From a checkpoint of a small transformer trained on Wikipedia: a variant of SOAP for these matrices.
Each number is 128 + 24 x the weight over its row's rms, rounded and kept within 0 to 255. Layers, rows and columns count from 0. The size above them is the row's rms in percent of the matrix's.

# layer 6 attention output (transposed), 128x128, rms 0.224, rows 55-63, columns 0-127
size [ 83  86  81  89  84 107  79 101  83]
[[166 112 136 152  82 140 104 109 116 125  85 121 130 156 169 120  93 141 165 153 125 133 108 125 118 155 107 118 129 122 115 107 143 138  99 135 156 129 139 133 159 196 125  90 121  92 117  99 135 115 130 147 127 157 134  91 123 139  67 132 105 154 116 116 141 106 115 138 143 125 111 112 136 162  93 137 119 114  97 133  89 104 171 121 124 189 151  96 160 156 115  86 116 121 100  94 110 104 171 137 107 111 156 109 166 143 160 110 102 124 102 139 141 133 130 154 115 143 111 131 133 140 151 103  87  84 110 163]
 [137 103 134 119  96 113 137 139 117  68  77 167 156 115 133 131 135 145 108 141 138 151 161 139 151 125 127 123  93 155 137 125 132  82 124 138 113 108  95 150 178 124  97 119 121 123 153 135 126 130 124 120 152 141  98 148 126 123 138 128 143 177 146 154 109 113 100 108 150 116 130 125  92 148  75 148 132 128 102 176 121  94 156 160 164 128 150  72 103 116 137 125 170 171  70 146 118 197  99 121 138 125 140 112 107 143  93 129 120  99 150 115 114 112 152 127 111 125 135 110  92 178 113 133 139 103 132 135]
 [117 136 120 130 100  63 125 106 149 122 147 126 137 113  76 105 104 161 134 104 138 140 104 107 119 116 152 130 125 113  91 129 138 112 136 141 130 134  98 169 131 108 144 106 137 115 162 105  78 147 111 171 108 102 115 106  75 129 130 110 122 118 131 126 101 165 111 127 155 112 171 110 122 134 152 124  86  70  73 162 156 105 125 110 134  99 153 137  90  79 173 100 123 111 125 155 117 123 112 117  89 140  80  94 145  99 116 157 131 107 121 148  92 135 114 148 158 134 132 142 135 110  94 129 123  93 132 112]
 [125 122  98  82 124 107 150 131 116 122  84 145 142 102 106 125  79  85 121 115 128 122 119 122 111 120 140 142 129 131 122 116 174 121 159 128 122 122 126 175 135 137 143  93 147 137 172 127 135 122 124  81 134 124 118 149 111 113 103 104 128  98 148 146 164 146 137 157 133 125  85 128 170 159 126 148 129 145 115 131  95 188 113 101 158 167 108 130 169 155 125 141 118 155  97 113 133 105 114 133 110 115 152  62 161  82 170 147 167 126 128  97 124 154 152 123  90 146 108 101 140  99 123  71 142 119 141 157]
 [137 161 122 120 105 138 102 125 154 104  92 150 158 123 140 123  79 111 156 132 110 121 109 148 110 125 148 124 131 117 127 113 153 111 169  84 122 151 128 152 161 105 178 153 127 114 128 126  84 171  85  77  75 106 108 109 120 146 137  92 155 136 139 117 137 144  95 138 122  92 114 124 142 135 154 119 128 180 106 148 152 169 105 154 140 137 161 154 134 131  88  98 127 103 114 146 157 135  93  51 110 133 116 108  99 100 138 120 132 120 129 159  92  98 113 138 132 126 132 132 119 131 175 139 138  99 145  95]
 [115 151 122 153 134 140 147 123 102 157 154 122 148 110 116 107 148 112 113 133 157 124 170 175 101 119 119 117 110 160 134 173 107 133 102 149 112 121 123 103 128 108 107 142 149 130 138  52 115 111 137 176 128 167 150  88  92 153  57 103 141 108 109 111 109 162 133 122 102 137  95 105 122 135  98 143 131 145  78 160 128 115 146 110  86  81 130 136 169 109 112 138 162 150 104 103 141  96 128 129  98  96  84 110 153 152 132 131 122 136 112 157  76 136 137 134 142 135 163 112 129 108 127  94 136 143 126 124]
 [152 134 143 155  75 116 153 136 138 162  76 142  88 120 134 144 115 126 131 109 122 131 130 152 131 172 124 187 164 136 123 102  92 139 110  94 107 166 136 102 116  69  64 107 133 136 149 143 168 113 158 106 169 109 153 152 171 168 155 127 104 122 145 121 109 143 110 153 130 121 156 105 152 126 108 142 115 126 110 105 115  69 113 130 108 149 116 143 109 147 119 133 121 108 100 144 123 134 168 116 142 115 119 104 182 157 107 157 117 113 131 170 135 111 149 100 138  95 121 148 136 132 114 111 120 130 127  92]
 [100 161 139 106 126 133 127 102 107 140 177  92 134 129 147 104 146 148 132 129 127 107 121 142 123 158 136 139 113  99 186 163 130 135  95 125 126 116 150  86 114 114 110 144 107 112 125 180 127 138 130 128 127 176 149  96 138 151 100 109 124 108 126 128 108  99 126 110 161 137 141 162 169  94 155 151 148 121 124 126 107  91 148 161 144  13 125 102 124 126 137 139 140 156 128 151 127 146 121  93  93 108 111 111 116  91  96 123 147 133 151  99 109  88 148 136 143 134 122 145 169 150 144 115 141 128 126 166]
 [165  98 125 118 150 179 110 142 124 131 176 109 138 141 140 121 147 121 138 161 126 150 101 105 187  94 146 139 148 141 116 137 145 122 173 142 163 136 121 151 123 142 128 110 142 129 132 109  94 133 111 125 151 120 112  83 122 113 111  90 128 114 168  63 160 172  98 152 118 139 138 130 111 185 111 143 116 117  85 123 104 120 155 150 101 135 194 124 141 147 139 141  88 122 158 150 122 117 126 164 127 166  98 124 168 121 136 129 141 116 112 109  90 123 194 138 140 126 148 141 133 154 115 155 115 118 133 105]]
# layer 6 attention value, 128x128, rms 0.23, rows 56-63, columns 0-127
size [ 92  85  95  90 106  86 104  88]
[[122 108 130 111 108 130 104 129  99 143 146 166 133 131 123 157 143 128 136 159 113 128 149 108 139 157 130 131 109 155 131 130 145 115 163 151 117 126 165 142 131 113 106 143 129  74 129 107 157 145 115 119 149 103 102 126  61 145 104 133 166 179 167 116 161 136 107 132 126 156 150 174 125 151  98  71 112 126 105 149  99  91  86 103 141 121 112 120  96 139 128 123 130 162  93 132 154 146  73 128 139 146 173 125 139  73 144  94 130 157 129 114 107 151 138 106 160 146 146 119 131 162 157 154 157 178 147 121]
 [ 72 141  87 139 135 104 126 105 154 100 184 161 136 104 179  95 144 132 154 153 113 119 124 120 127 118 152 107 122 154  94 140 153 117 120 153 125 145 126  72 128 111 124 171 122 137 113 109 137 124 127  83 148 127 163 115 123  91 143  94 158 120 108 134 102 110 107 122 137 116 100 119 170 120 113 156 143  97  88 140 120 133 130 116 161 120 113 132 113 121 164 121 126 123 136  37 161 142 158 147  89 171 139 125 102 118 130 131 134 148 144  66 125 129 135 131  92 138 151 165 103 133 142 125 135 137 158 121]
 [119 131 159 121 120 112 148 156 144 113 100 135  99 138 109 119 114 135 133 115 139 132 102 118 121 133 171 131  95 145 142 159 147 144 183 159 125 157 111 197 151 195 119 159 151 126 159 143 178 169 101 116 129  67 108 177 168 129 148 116  88 117 132  96 121  98 164 121  98 121  77 165 115 129 182 123 158 149  99 128 111  83 120 132 127 121 160 112 133 131 122 113 102 134 133  97 112 133 158 113 131 137 149 123 116 132 130 131  95 146 121 134 151 138 135 174 140 107 119 111 100 132 120 152 108 131 133 151]
 [ 68 117 125 144 112 127 155 110 118 120 101 134 123  61 161  79 140 130 105 137 114 134 139 162 149 119 133 118 135  99 173 146 176 112 159 135 116 139 167 156 145 167 115 154 136 109 134 147 120 142 126 150  63 134 110 121 134 114 147 149 108 111 138 113  97 123  87 124 140 117  97 111 121 123 112 147 149 146 120 115 136 122 186 152 134 151 130 105 152 145  90 104 156 128 105 130 132 132 136 145 152 182 157 144 149 122 151 143  82 147 133 115 127 100 147 114 172 165  82 144 122 128 135 133 181 151 170 121]
 [142 135 116 139 115 169  94 130 136 106 168 153 110 134 128 114 113 100 142 150 147 105 122 146  84 123 125 144 137 156 129 180  97 142 120  69 139 130 107 150 140 136 146 110 130 135 118 120 103 136 140 155 146 155 149  79 148  93 128 140 150 151 148 166 149 112 111  95 137  94 107 160 137  75 105 145 149 123  88 123 132 120 126 111 134 119 170  91 138 127 138 112 115 146 141 130 140 153 106 143 135 112 144 146 154 138 107  99 154 156 144 163  36 175 132 138  87 124 164 143 102 122 167 136  80 120 120 121]
 [123 102 184 123 135 101 113 158 147 112 153 120 105  85 143 116 131 123 115 134 122  69 116 109 100 188 137 102 101 124 116 111 111 150 104 111 120 146 150 172 129 145 134 130 151 119 116  82 116 136 168 141 175 158 158 124 134 136 109 104 176 150  95 132 150 155 122 128 133 137 114 123  79 116 128 107 147 116 140 120 112 187 116  89 139 132 113 144 118 124 132 128 135 139 137 145 137 119 158 119 126 113 116 134 198 149 163 148 176 163  82 180 133 107 143  87 137 134 131  91 119 138 105 110 111 136 136 100]
 [156 150 125 131 127  95 136 101 141 137 175 132 140 123 157 134 145 150 118 121  91 115 122 125 135 103 126 142 139 152 129 132  87 167  97 111 168  70 141 117  89 100  95 126 122 132 113 164 144 117 144 127  98 165 136 108 121  96 116 122 139 129 118 161 121 111 123  97 135 148 159 119  86 114 102  90 154  96 157 151 143  84 142 111 113 107 177  94 117 157 113 141 148 128 169 136 137 140  95 123 127 171 161 116  96 121  89  71 130 130  88 110  87  87 125 152 128 122 104 109 129 146 118 154 112 111 133 186]
 [119  88 113 122 141 154 137 128 153 114 134  94 120 129 138 118 123 124 122 156 130 124  82 160 105 184 101 159  95 114 146 132 126 147 166 148  61 142 160 103 101 137 124 120 159 171 114 183 135 102 123 124 129 142 135  83 108 163 134 109 120 117 112  50 151 122 129 109 142 100 134 143 138 116 117 107 115 106 118 120 182 123 122 127 150 144 128 107 129 114 124  88 131 122 126 104 119 117 128 149  95 113 100 116 122 115 131 173 113 115 145  61 141 114  96 139 118 145 174 122 139 122 130 101  62 125 126 152]]
# layer 6 attention query, 128x128, rms 0.158, rows 64-82, columns 0-127
size [131  88  92  80  90 101  87 102  93  91 100  83  95  98  91 109 100 104 110]
[[113 108 143 125 143 168  97 118 110 112 105 174 104 133 103 154 143 122 124 134 121 130 113 130 130 101 131 114 151 144 111 181 151 173 127 148 116 158 156  68 151 126 119 102 146 132 111  99 103 143 112 131  94 130  81 127 154 156 117 172 163 150 124 128 180 136 143 122 133  79 126 144 156 136 123 105 119 162 111  77  97 115 116 134 108 146 156 122  68 116 132 152 114  75 142 128 106 157 131 128 128 114 121 131 128 128 132 124 141  90  85 105  91 106 123 112 168 176 112 154  98 155 101 129 154 153 144 114]
 [107 135 106 150 140 126 123  92 113 111 120  96 105 121 139 141 141  88 171 118 110 137  98 134 147 127 167 123 160 133 124 130 158 172 131 171 169 111 150 129 158 126 125 166 109 110 127 128 112 182  99 105 107 123 104 127 154 153 180 179 149 110 157 130 122 110 172 103 109 109 146 127 187 134 152 125 108 131 114 101 121 115 171 174  94 126 125 113  79 145 143 160  98 122 164 142 107 120 139 108 136 122 126 141 129  99 164 128 125  82 121 145 113 148 121 132 163 143 154 162  86 142  97 120 159 154 141 133]
 [121  99 116 103  97  97 141 125 153 119  95 128  71 129  97  88 147 115 168  82 169 140 126 106  96 123 113 130  96 177 129 101 133 106 112 154 145 128  93 173 121 143 154 109  88 101 187 178 134 110 161 153 161 121 133 121 103 165 141 106 147 116  96 121 136 125  96 127 119 114 115 161 121 136 128 142 152 130 177 168 138 135 172 139 118 117 121 119 134 111  95 130 146 148 141 113 157 113 109  92 138 140 122 101 126 139 128 161 116 149 173 104 106 157 125 137 130 105 165 132 168 125 156 123 162 133 102 129]
 [164 139 153 131 155 143 143 105 119 142 113 130 182 110 208 149 102 105 119 167 131 141 152 118 105 159 148 148 130  80 108 118 112 171 132  68  95 105 153 144 111 126 123 149 134 138 109 148 156 131  75  94 103 119 150 109 131 127 127 102 117 118 124 110 100 111 114 136 140 128 189 135 148 128 107 161 126 142 118 129 113 121 116 110 151 135 142 133 112  78 103 107 118 108 167 119 117 102 154 113 171 124 101 139 133 158 161 109 128 101 108 185 104 121 117 145  99 114 149 147 120 106  95 110  88 125 122 152]
 [110 146 122 133 144 144 113  92 141 100 102 154 133 123 126 132 131  77 142 121 160 134 112 120 116  96  97 136 132 116 111 145  85 143 148 122 140 130 150 131 136 114 128 147 145 117 104 121 134  89 149 160 163 113 132 124 160 135 112  61 150 111  88 164 143 136 102 147 100 156 120  99 131 110 105 115 117 110 155 179 192 143  90 124 139 147 103 138 137 125 172 128 152 108  96 136 138  80 104 102  77  92 148 133 151 114 142  67 138 135 146 123 156 134 131 127 110 137  70  90 152 103 136 132 158 115 154 104]
 [132 107 109  80  99 128 176  96 119  97 131 142  94 117 117 116 129 123 105 154 148  98 146 149 118 155 111 115 134  88 134  97 122  58 132  96 113 101 132 130 103 160 123 134 139 155 120 110 128 128 105 134 168 138 149  85 135 174  95 149 129 112 105  99 136 138 113 138 162 115 145 180 110 127  60  98 139 136 169  99 134 123  85 133 109 150 168 123 114 112 134 115 136 123 149 126 135 122 140 136 124 120 148 139 193 110 130 163 121 152 118 127 117 185 117 104 102 109  95  98 105 138 149 145 137 154 116 153]
 [119 144 108 112 100 149  91 124 144 114  99 122 134 103 108 122 163 175 152 118 113  87  88  95 126 129 141 151 117 122 116 117 149 143 148 102 152 134 114 134 142 164 138 159 129 111 117 109 162  90 132 137 114 129 113 117 142 179 108 145 130 167 108 126 182 151 178 126 159 109  82 145 146 103 109 118  97 135 121 163 123 146 120 104 140 109 152 119 168 141 136  93 109 149 126 131 116 132 127 124 149 179 157 125  94  85 134 122 163 154  98 113 196 128  78  75 112  97 151 123 144 156 149 125 129 143 136 103]
 [160  99 176 147 125 104 125 132 105 171 142 137 128  98 134 164 124 152 144 108 154 140 132  86 149 157 104 128 102 182  87  93 121 137 131 154 155 193  95 154 127 135 132 100 141 116 138 108 154  74 132 100 127 159 119 101 175 160 145 109 129 116 109 129 143 114 140 135 122 114 189 132  59 156 125 118 109 130 151 166 155 124  87 151 115 136  96 157 139 157  66 131 119 132 130 130 122 113 138  95 116 115 117 102 115 148 132 153 127 116 147 145 134 148  94 157 156 148 137 140 129 149 133 141 129 127 116 134]
 [199 140 105  69  99 126 166 147 151 134 100 132 129 100 154 122 130 161 156 136 143  94 130 136 117 136 118 123 152 117 139 146 118  96 118 118 131 110 110 185  95  96  98 152 120 125 138 116 111 159 143  79 121 152 142  54 136 112 108 121 126 118 160 136  86  75 126 156 150 117 115 109 142 133 137 132 172 113 141 114 128 149 158 155 187 148 130 146 125 111 120 138 156 134 134  86 106 131 149 191 127 127  98 153 121 133 127 126 133 134 174 135 125 114 126 142 123 104 165 120 169 127 126 142 103 128 113 140]
 [131 103 192 146 150 155 106 170 109 145 132 158 138 134 144 159 103 137 128 146 153 155 165 157 112 140 134 143 108 130 130 113 131 150  87 140  99  71 156 102 133 117 109 173 103 119 118 126 128 129 161 119 101  96 153 125 118 108 103  98  90  81 144 130 103 117 118 107 150 126 131 153  74  97  72 104 138 115 157 123 116  98 109 129 145 134 115 115 116 169 138 104 120 138 148  92 137 149 143 169 134 159 123 143 108 140 107 114 110 134 169 103 118 163 106 176 123 127 158 158 176 148 138 111 121 157 142 106]
 [137 102 116 123 115 135  73 141 121 101 150 173 121 144  88 123 116 109 142  98  67 120 141 143 147 135 142 151 127 120 143 127 115 144 133 149 124 113 144 117 124  74  75 153 111 148 118 144 139 118 139  64 107 153  74  84 165  97 110 104 111 116 131 123 196 138 127 181 102 147 121 126 120 152 130 129 168 119  91 130 132 124  87 171 121 132 131 129  99 125 113 179 126 127 133 131 100  76 105 132 125 141 134 121 140 137 142 109 114 138 132  98 121 119 154 142 133  97 147 106 134 120 156 102 144 166 171 127]
 [113  86  99 115 117 149 129 112  84 127 142 104  88 148 134 126 146 119 108 113 118 146 115 108 158 109 138 119 100 164  84  81  81 148 138  96  93  72 143 130  91 158 164 170  98 119  89  82 128 135 108 157 118 129 152 118 119 120 144 151  92  94 123 143 138  95 108 102 109 120 105 151 161 126 128 113 152 125 110 132 148  74 117 147 152 140 120 160 146 126 151 119 106 145 123 127 137 136 164 100 145 122 106 106 132 115 122 167 128 188 132 159 112 159 157  94  73 134 115 120 146 155 120 128 124 108 142 114]
 [134 122 142  84 101 135 187 138 128 132 101 121  79 119 131 121 168 144 129 105  81 169 143 110 118  86 135 145 171 129 138 149  89 148 136 112  85  90 122 115  69 118 142 119 137 157 158 119 122 167 157 152 111 139 123 135 110  84 162 136 127 112 105 131 137 138 135 139 174 142 157 128 101 142  96 138 125 146  67 157 157 142 144 111 143  90 103 138 135 130 123 120 117 116 125 140 180  97 109 112 161  99 158 116 114 137 110 108 101 157 159 159 146 134 129 144 149 157  93 142 161 146 131 101 120 130 122 155]
 [139 140 155 151 134 149 177  84 104 123 109 135 137 113  74 124 151 123 130  87 146 109 132 135 143 135 187 152 102 138 123 171 132 132 105 122 111 140 103  93 154 135 123 143 160 167  97 174 134 136 144 125 142 107 130 125 137 141  97 141 115 136 181 129 134 173 130  93 129  80  91 153 151 155 122 157  88 121 112 155  92 124 156 114  99  79 158 112 114 156 141 101 145 126 130 175 149  99  89 100 125 119 151 127 114 123 142  88 116 142 127 118 122 121 125  88 148 150 131  80 133 141 134 125 129 176 143 142]
 [ 96 119 107 141 170 142 157 139 112  99 150 144 111 119 144 163 153  94 109 139 106 119 131 103 109 108 161  91 135 111 117 146 140 142 113 134 138 151 147 112 128 154 111 151 124 148 130 117  74 112 132 134 145 118 143  72 142 148 150 147 149 130  95 127 148 138 122  88 157  78  89 118 138 124 161 137 110 146 147  69 120 156 120 150 116 162 155 139  86 158 130 141 123 163 129  86 176 140  72 144 138 115 128 183 115 108 160 108 136 133 137 116  80 102 111 182 120 160  90 144 144 129 132 101 123 119 109 133]
 [125 106 111 151 147 140  97 115  99 121 136 112 107  83  98 136 131 130 106  91 141  80  86 109  90 123 122 133  89 105 110 105  76 119 132  44 164 106 117 177 121 134 118 135 123 137 149 152 143 138  95 106 118  90 147 151  81 105 162 110 112 129 143 128 115  98 135 126 128 137 123 149 142 119 114 137 135  87 116 104 144 119 131 141 131 177 124 116 111 159 174  95 121 132 118 137 135 131 110 150 133 137 119  96 168  87 150 124  91 164 115 131 159 120 122 134 122 158 142 167 109 103 146  76 128 119  94 149]
 [136  90 118 103 120 126 168 143 148 141 117 112 143 153 112 107 133  95 118 145 122  57 179  96 139  88 164 124 124 109 154 112 155 108 110 139 141 105 131 181 131 125 117 122 135 120 146 102 155  89 148 132 134 127 156 136 159 133 170 108 122 120  77 119  82 119 112 148 117 144 163 175 146 136 125 148 138 146 137 164 154 132 152 128 147 112 106 120 142 105 150  97 145 166 134 112 145 134 121 126 158 145 133 192 116 188 162 116  95 113 170 131 154 123 132 136 140 127 105 118 140 157 182 129 101 130 111 145]
 [145 160  67 112 142 130 137 151 144 105 136 149  98 128 135 101 138 133 136 130 156  93 165 119 120 162 122 121  94  91 101 104 145 133 131 121 133 155 128 143 165 104 139 150 156  79 126  82 126 163 133 132 135 125 123  80 109  97 119  99 142 133 117 123 122 143 145  78  93 129 140 113 134  93  89  81  91 127 141 164  75 130 104 147 117  89 130 138 112  96 114 112 100 168 138 130 133 132 139 160 123 134 119 126 113 155 101 152 110  81 175 108 116  95 132 143 128 153 111  91 135 113 178 102 111 111 126 170]
 [145 115 124 150 138 132 133 138 103  96 130 115 126 142 136 115 135 163  97 150 151 140  93 107 162 127 149 146 133 116 118 124 111 139 146 158 135 104 129 153 105  68 124 117 132  93 117 144 101 126 130 141 148 142 124 132 119 148 107 131 172 115  98 170 141 118 144 116 123 134 151 102 144  84 107 135  90 152 121 113 136 141 132 124 149 133 161 134 122 117 111 112 130 133 157 122 112 166 111 116  88 147 116  78 161 118 185 116 132  68 195 107 181 182 196 141 125 180 138 105 109 101 109 161 142 123 143 104]]
# layer 6 attention key, 128x128, rms 0.163, rows 64-81, columns 0-127
size [ 74  91 108  94  94 103  96  97  82  89  93  91  97  90  92  99  85  91]
[[109 124 148 159 140 168 103 122 149 121 113 141 146 143  87  70 139  71 111  82 112 153  96 164 121 129 123 151 139  92 112 122 115 139 134 154 122 165 171 144 165  80 120 168 115 147 144  93 135 124 125 102 108  74 124 113 120 138 145 143 172 137 112  97 142 136 123 152 117 130 107 134 116 132 160  90 108 165 132  88  86 106 122 111 130 185 168  95 129 159 160 167 113 118 130 143 132 131 142 125 162 111  94 102  98 115  97 136 157 115 103 132 131 113 132 139 143 120 131 131  91 124 107 122 124 103 161 148]
 [ 89  94 117 137 129 126 101 165  97 156 107 149 134 152 135 171 140 189  96 190  94 105 144 114 105 116 115 117 147 126 118 189 132 124  98 121 135 129 105  97 149 176 124  94 140 132 120 121 103 164 116  86 145 139 136 155 192 145 158 136 133 122 124 118 142 124 115 100 134 136 149 137 168 120 134 149 129 129 162  99 103 115 136 147 163 125 126 180 102 147 151 116 117 115 129 118 137 171 101 145 122  85 120 132 150 157 141  92 155 114 150 101  96 105 108 109  98 116 134 165 134 146 108 141 121 148 146 156]
 [194 110 116  80 116 119 155 138 132 133 137  91 117 128 137 126 148 131 134 108 127  70 169 140 102 151 103 110 148  98 163 111 122 116 159 133 109 114 121 130 128 134  87 112 119 102  98 134 188 128 111 155 155 120 145 113 113 149 119 130 130 119 173 192 118 119 102 138 139 151 150 119 104 122  96 147 113  89 100 137 113 178 111 115 113 140 111 129 153 119 113 115 110 106  97 151 123  78 127 171 112 167 156 140 126 132 132 146 110 121 109 182 167 163 105 154 125 137 113  92 145  87 136 148 123 108 138  95]
 [111 140 124 118 121 134 125 161 135  93 128 122 114 140 172 117 146 100 117 183 114 145 128 103 135 109 152 129 117 150  90 124 166  94 130 149 142 101 123 173 103 117 157  86 117 122 113 153 143  96 152 187 157 113 102 140 132 132 130 148 141 157 124 169 139 131 127 198 134 118 148 186  92 132 102  92 145 104 106 155 105 115 124 135 133  75 113 156 111 129 145 134 140 145 126 132 118  86 150 122 126 153 145 188 135 150 123  92 113 157 120 122 116 111 173 132 139 189 132 118 119 147 136 100 134  96 144 129]
 [149 109 102 145 112 100 109 126 138 113 106 113  97 133 156 106  96 102 137 131 129 105 107 139 172 167 171 125  93 111 143  89 173  87 131  77 123 144 143 164 113  91 124 124 151 157 132 113 144 121 166  97 101  75 136 130 142 153 124 103  93 110 122 160 100 153 119  94 139 149  99 126  92 119  97 154 142 128 152 124 122 125 128 107 139 118 135 111 164  80 114 117 105 122 164 125  93 137 139  99 117 142 143 127 127 148 160 124 101  93 155 146 142 166  96 121 141  91 158 109 123 126 199  94 137 124 125 106]
 [167 162 137 131 108 195  97 124 159 128 150 134 122 127 111  88 108 125 131 135 116 137 116 139 111 138 128 144 144 103  79 124 168 117  85 160 138 125 144 133 129 114 139 146 125 111 104 137 168 139 111 150 138 116 121 128 136 149 172 116 109 134 115 108 103 115 123 116  81 133 115 114 149  94 139  68 112  94 115 135 152 163 144 116  91 152 106 142 107 151 103 107 130 115 145 136 208 174 135 124 102  92  75 111 113 168 161 128 128  98 146 127 134  81 120 146 188 138 140 130 115 115 157 121 108 140 122 133]
 [ 89 137 103 172 109 171 140 140 135 109  91 133 123  95 113 130 109  89 114 122 148 110 100 144 163 133  98  71 153  94 143  78 123 136 115 101 139  94 116 119 147 140 100 136 110 144 152 107 160 110 134 120 106 105 155  63 101 112 142 106 101 157 114 157 130 126 122 147 143 152 103 107  97 126 157 128 118 123 102 145 127 134 144 113 113 120  97 123 160  81 125 144  96 123 128 123 129 172 114  77 116  72 129 131 106  96 131 144 113 139 135 155 117 109  95 116 122 157 159 155 127  69 134 111 152 125 171 124]
 [148 115  87 130 123 100 180 126  96 123 115 106 112 141 116 151 131 153  91 125 147 147 127 133 135  85 143 116 138 147 157 156 131 157 114 105 157 150 105 109 154 143 110 143 142 122 102 136 129  89 148 128 127 144 135 161 126  89  89 109 103 163  90 138 124  83 184 115 138  98 112 104 129 108 115 143  46  95 113 136 158 102  97 149 148 128 110 129 105 113  71  87  96  93 159 140 130 129  82 114 136  85 105 143  98 108 107 126 132 112 107 135 114 102 106 146 151 136 106 138 110 124 158 146 120 112 115 114]
 [117 163 165 137 163 109 140 117 179 139 133 111 118 115 165 149  63 116 117 132 149 106 110 156  95 138 132 143  87 150 166 159 149 116 115 134 126 134 112  83 106  87 127 141 101 128 138 129 112 114 117 155 122 146 120 138 122 108 194  98 165 110 119 112 144 131 131 126 119 138 127  79  89 104  90 109 147 144  97 141 107 169 130 108 130  97 122 123 128 130 133 109 139 169 102  84 160  92 106 136 134 100 121 149 124 164 180 125 135 126 151 117 157 116 152 107 144 101 115 110 135 159 105 117 115 113  65 150]
 [155 126 125 105 130 134 150 169 156 141 128 123 134 134 119 124 124 113 133  90 151 118 156 115 126 143 183 124 121  79 138 138  85  72 132 187 108 112 128 130 121 104  93  87 159  92 101 109 114 115 140 134 160 161 100 159 126 168 177 120 115 133 145  89  92 120 114 110  81 114  95  94  95  97 131 121 115 145 109 163 131 164 118 133 150 126 117 149 120  76 113 123 174 161 161 158  77 126 167 150 149 134 131 140 139 129 115 112 113 102  95 136 134 102 146 137 115 145 111 115 113 118 123 135 132 108 134  90]
 [ 89 102 101 130 154 113 111 150 131 102 117 122 142 133 132 133 111 116 130 105 167 130 134 150  87 154 113  98 151 135 114 145 109  94  99 132 142 149 115 129 105 164 141 118 166 118 100 121 167 153 109 130 103 105 100 117 115 170  86 150 143 143 102 155 106 180 152 106 176 118 123 118 148 122 136 115 130 111 115 150 183 132 137 117 118 186 171 137 119 120 121  96 138 115  95 171 136  63 131  81 137 124 140 111 116 104 121 135 172  94 121 122 126 141 189 121 142  98  85 121 137 160 106 120 130 133  96 125]
 [105  66 161 146 105 186 154 125  96 156 144 120 156 132 128 141 155 135 128 100 131 160 127 108 108 155 140 151 108 131 147 129 138 107  94  95 142 137 150 108 141 128 124 103 184 134 150 101  95 174 126 135 159 118 147 134 110 144 136 151 164 108 145 139 114 107 171 134 151 120  73 160 118 138 164  61 128  99 149  96  91  99 128 119 134 149  86 124 155 109 159 146 123 140 163  78 127 145 165 139 117 135 107 101 135 141  95 117 151 140  94 131 135  94  92 126 103 119 118 108 131 111 108 109 130 117 124 118]
 [166 127 130 120 135 102 110 166 165 108 178 141 157 110 120  94  68 106 168 170 143 149 124 115 119 145  91  98 120 114 140 130  97 103 143 162 113 110 128 167 149 127 103 140 155  90 115 153  94 151 143 163 139 125  88 151 122 123 143 128 145  96 136 148  72  87 102  81 138 154 151 132 117 108 135 111 115 135  74 104 170 150 159 163 132  97 126 153 137 120 108 117 142 125 115 134 123 134 122 150 126 119 153 120 122 108 106 117 133 117 129 127 163 180  84 132 131  83 140 145  89 119 149 115 153 153 132 139]
 [146 130 131 160 126 173 107 160 101 135 137 164 124 109 132 157 135 104  84  96 133 117  87  95 139 175  83 101  87 114 161  97 120 121 101 149 116 112 166 147  91 106  39 108 163 155 124 116 130 114 146 124 141 138 129 122 175 127 114 101 142 119 107 151 114  78 145 151 159 146 134 154 117  78 161 113 158  98 156 130 165 105 114 122 122 128 165 137 126 129 123 123 182 126 134 151 122 133  98 116 104 130 134 126 109  98 108 151 132 151 144 147 105 109 129 135 112 151 155 132 141 114 153 126 150 110 134 122]
 [113  97 132 135 117  77  93 136 138 149 121 156  67 133 106 169 117 130 143 179 103 148 125 104  83 138  80 131 145 147 127 147 187 140 130 134 120 148 171  98 134 102 112 102 106 120 152 136 115 136  76 133 146 154 111 140 124 109 136 151 152 109 111 129 147 156 104 180 140  92 106 158 157 115 137 137 129 103  82 118 101  96 146  94 114 158 133 144  87 195 156 124 104 115 154 140 110 129 139 110 101 158 105  92 111 139 131 143 101 103 131 129 126 140  98 100 142 116 160 135 126 105 139 126 136 136 136 112]
 [104 156 176 133 157 123 128 126 137  74 145 124 137 115 175  93 163 146  94 154 123 141 139 102 107 148 115 180 124 124  87 153 149 154 145 145 107 134 133 144 184 152 112  94 176 161 123 142 104 161 146 151 143 152 141 131 150 126 120 148 149 126 107  86 149 152  99 110 132 151 143 116 134 120 139 143 143 151 137 133 128  89 122 128  69 124 108 159 147  85 131 190 109  98 141 121 139 147 151 125 116 121 147 150  93  89 182 105 128 100 141 147 131 120 111 111 133 116 132 149 159 138 114 142 104 117 172 139]
 [129 141 118 114 114 153  99 118  92 138  87 148  99 151 134 143  93  98 150 141 126 129 129 127  74 106  57 131 126 108 117 148 102 136 112 158 116 138  81  86 113  84 169 139 138 132 101 208 101 126 109 116 146 123 130 121 107 129  56 113 164 133 155 114  81 131 137 127 106 104 103 134 114 121 124 137  75 135 108 124 130 141 103 130 117 156 143 106 103 132 100 122 143 140 121 134 132 135 125  99 102 134 134 145 169 174 136 123 126 137 154 147  79 136 136 121 124 118 133  92 130 128 126  71 138 116 130  99]
 [ 98 133 160  93 124 135 134 133 111  98 134  97  90  78  87 176 120 136 177 123 145 145 112 116 147 161 127 144 103 145 139 122 144 133 130 104 118 126 132 102  91 131 159 131  92 168 101 169 123 100  86 122 125 150 116 176 162 176 142 174 131 170 128 132 127 157  92 163 104 143 132 113  80 123 130 165 108 126 118 161 169 118  88 110 126 113 106 111 142 118 117 107 112 132 121 165 137 118 123  87 124 151 140 105 153 156 114 107 112 142 130 110 145 104 142 108 143 111 149  99 125 159 152 175 143 101 121 156]]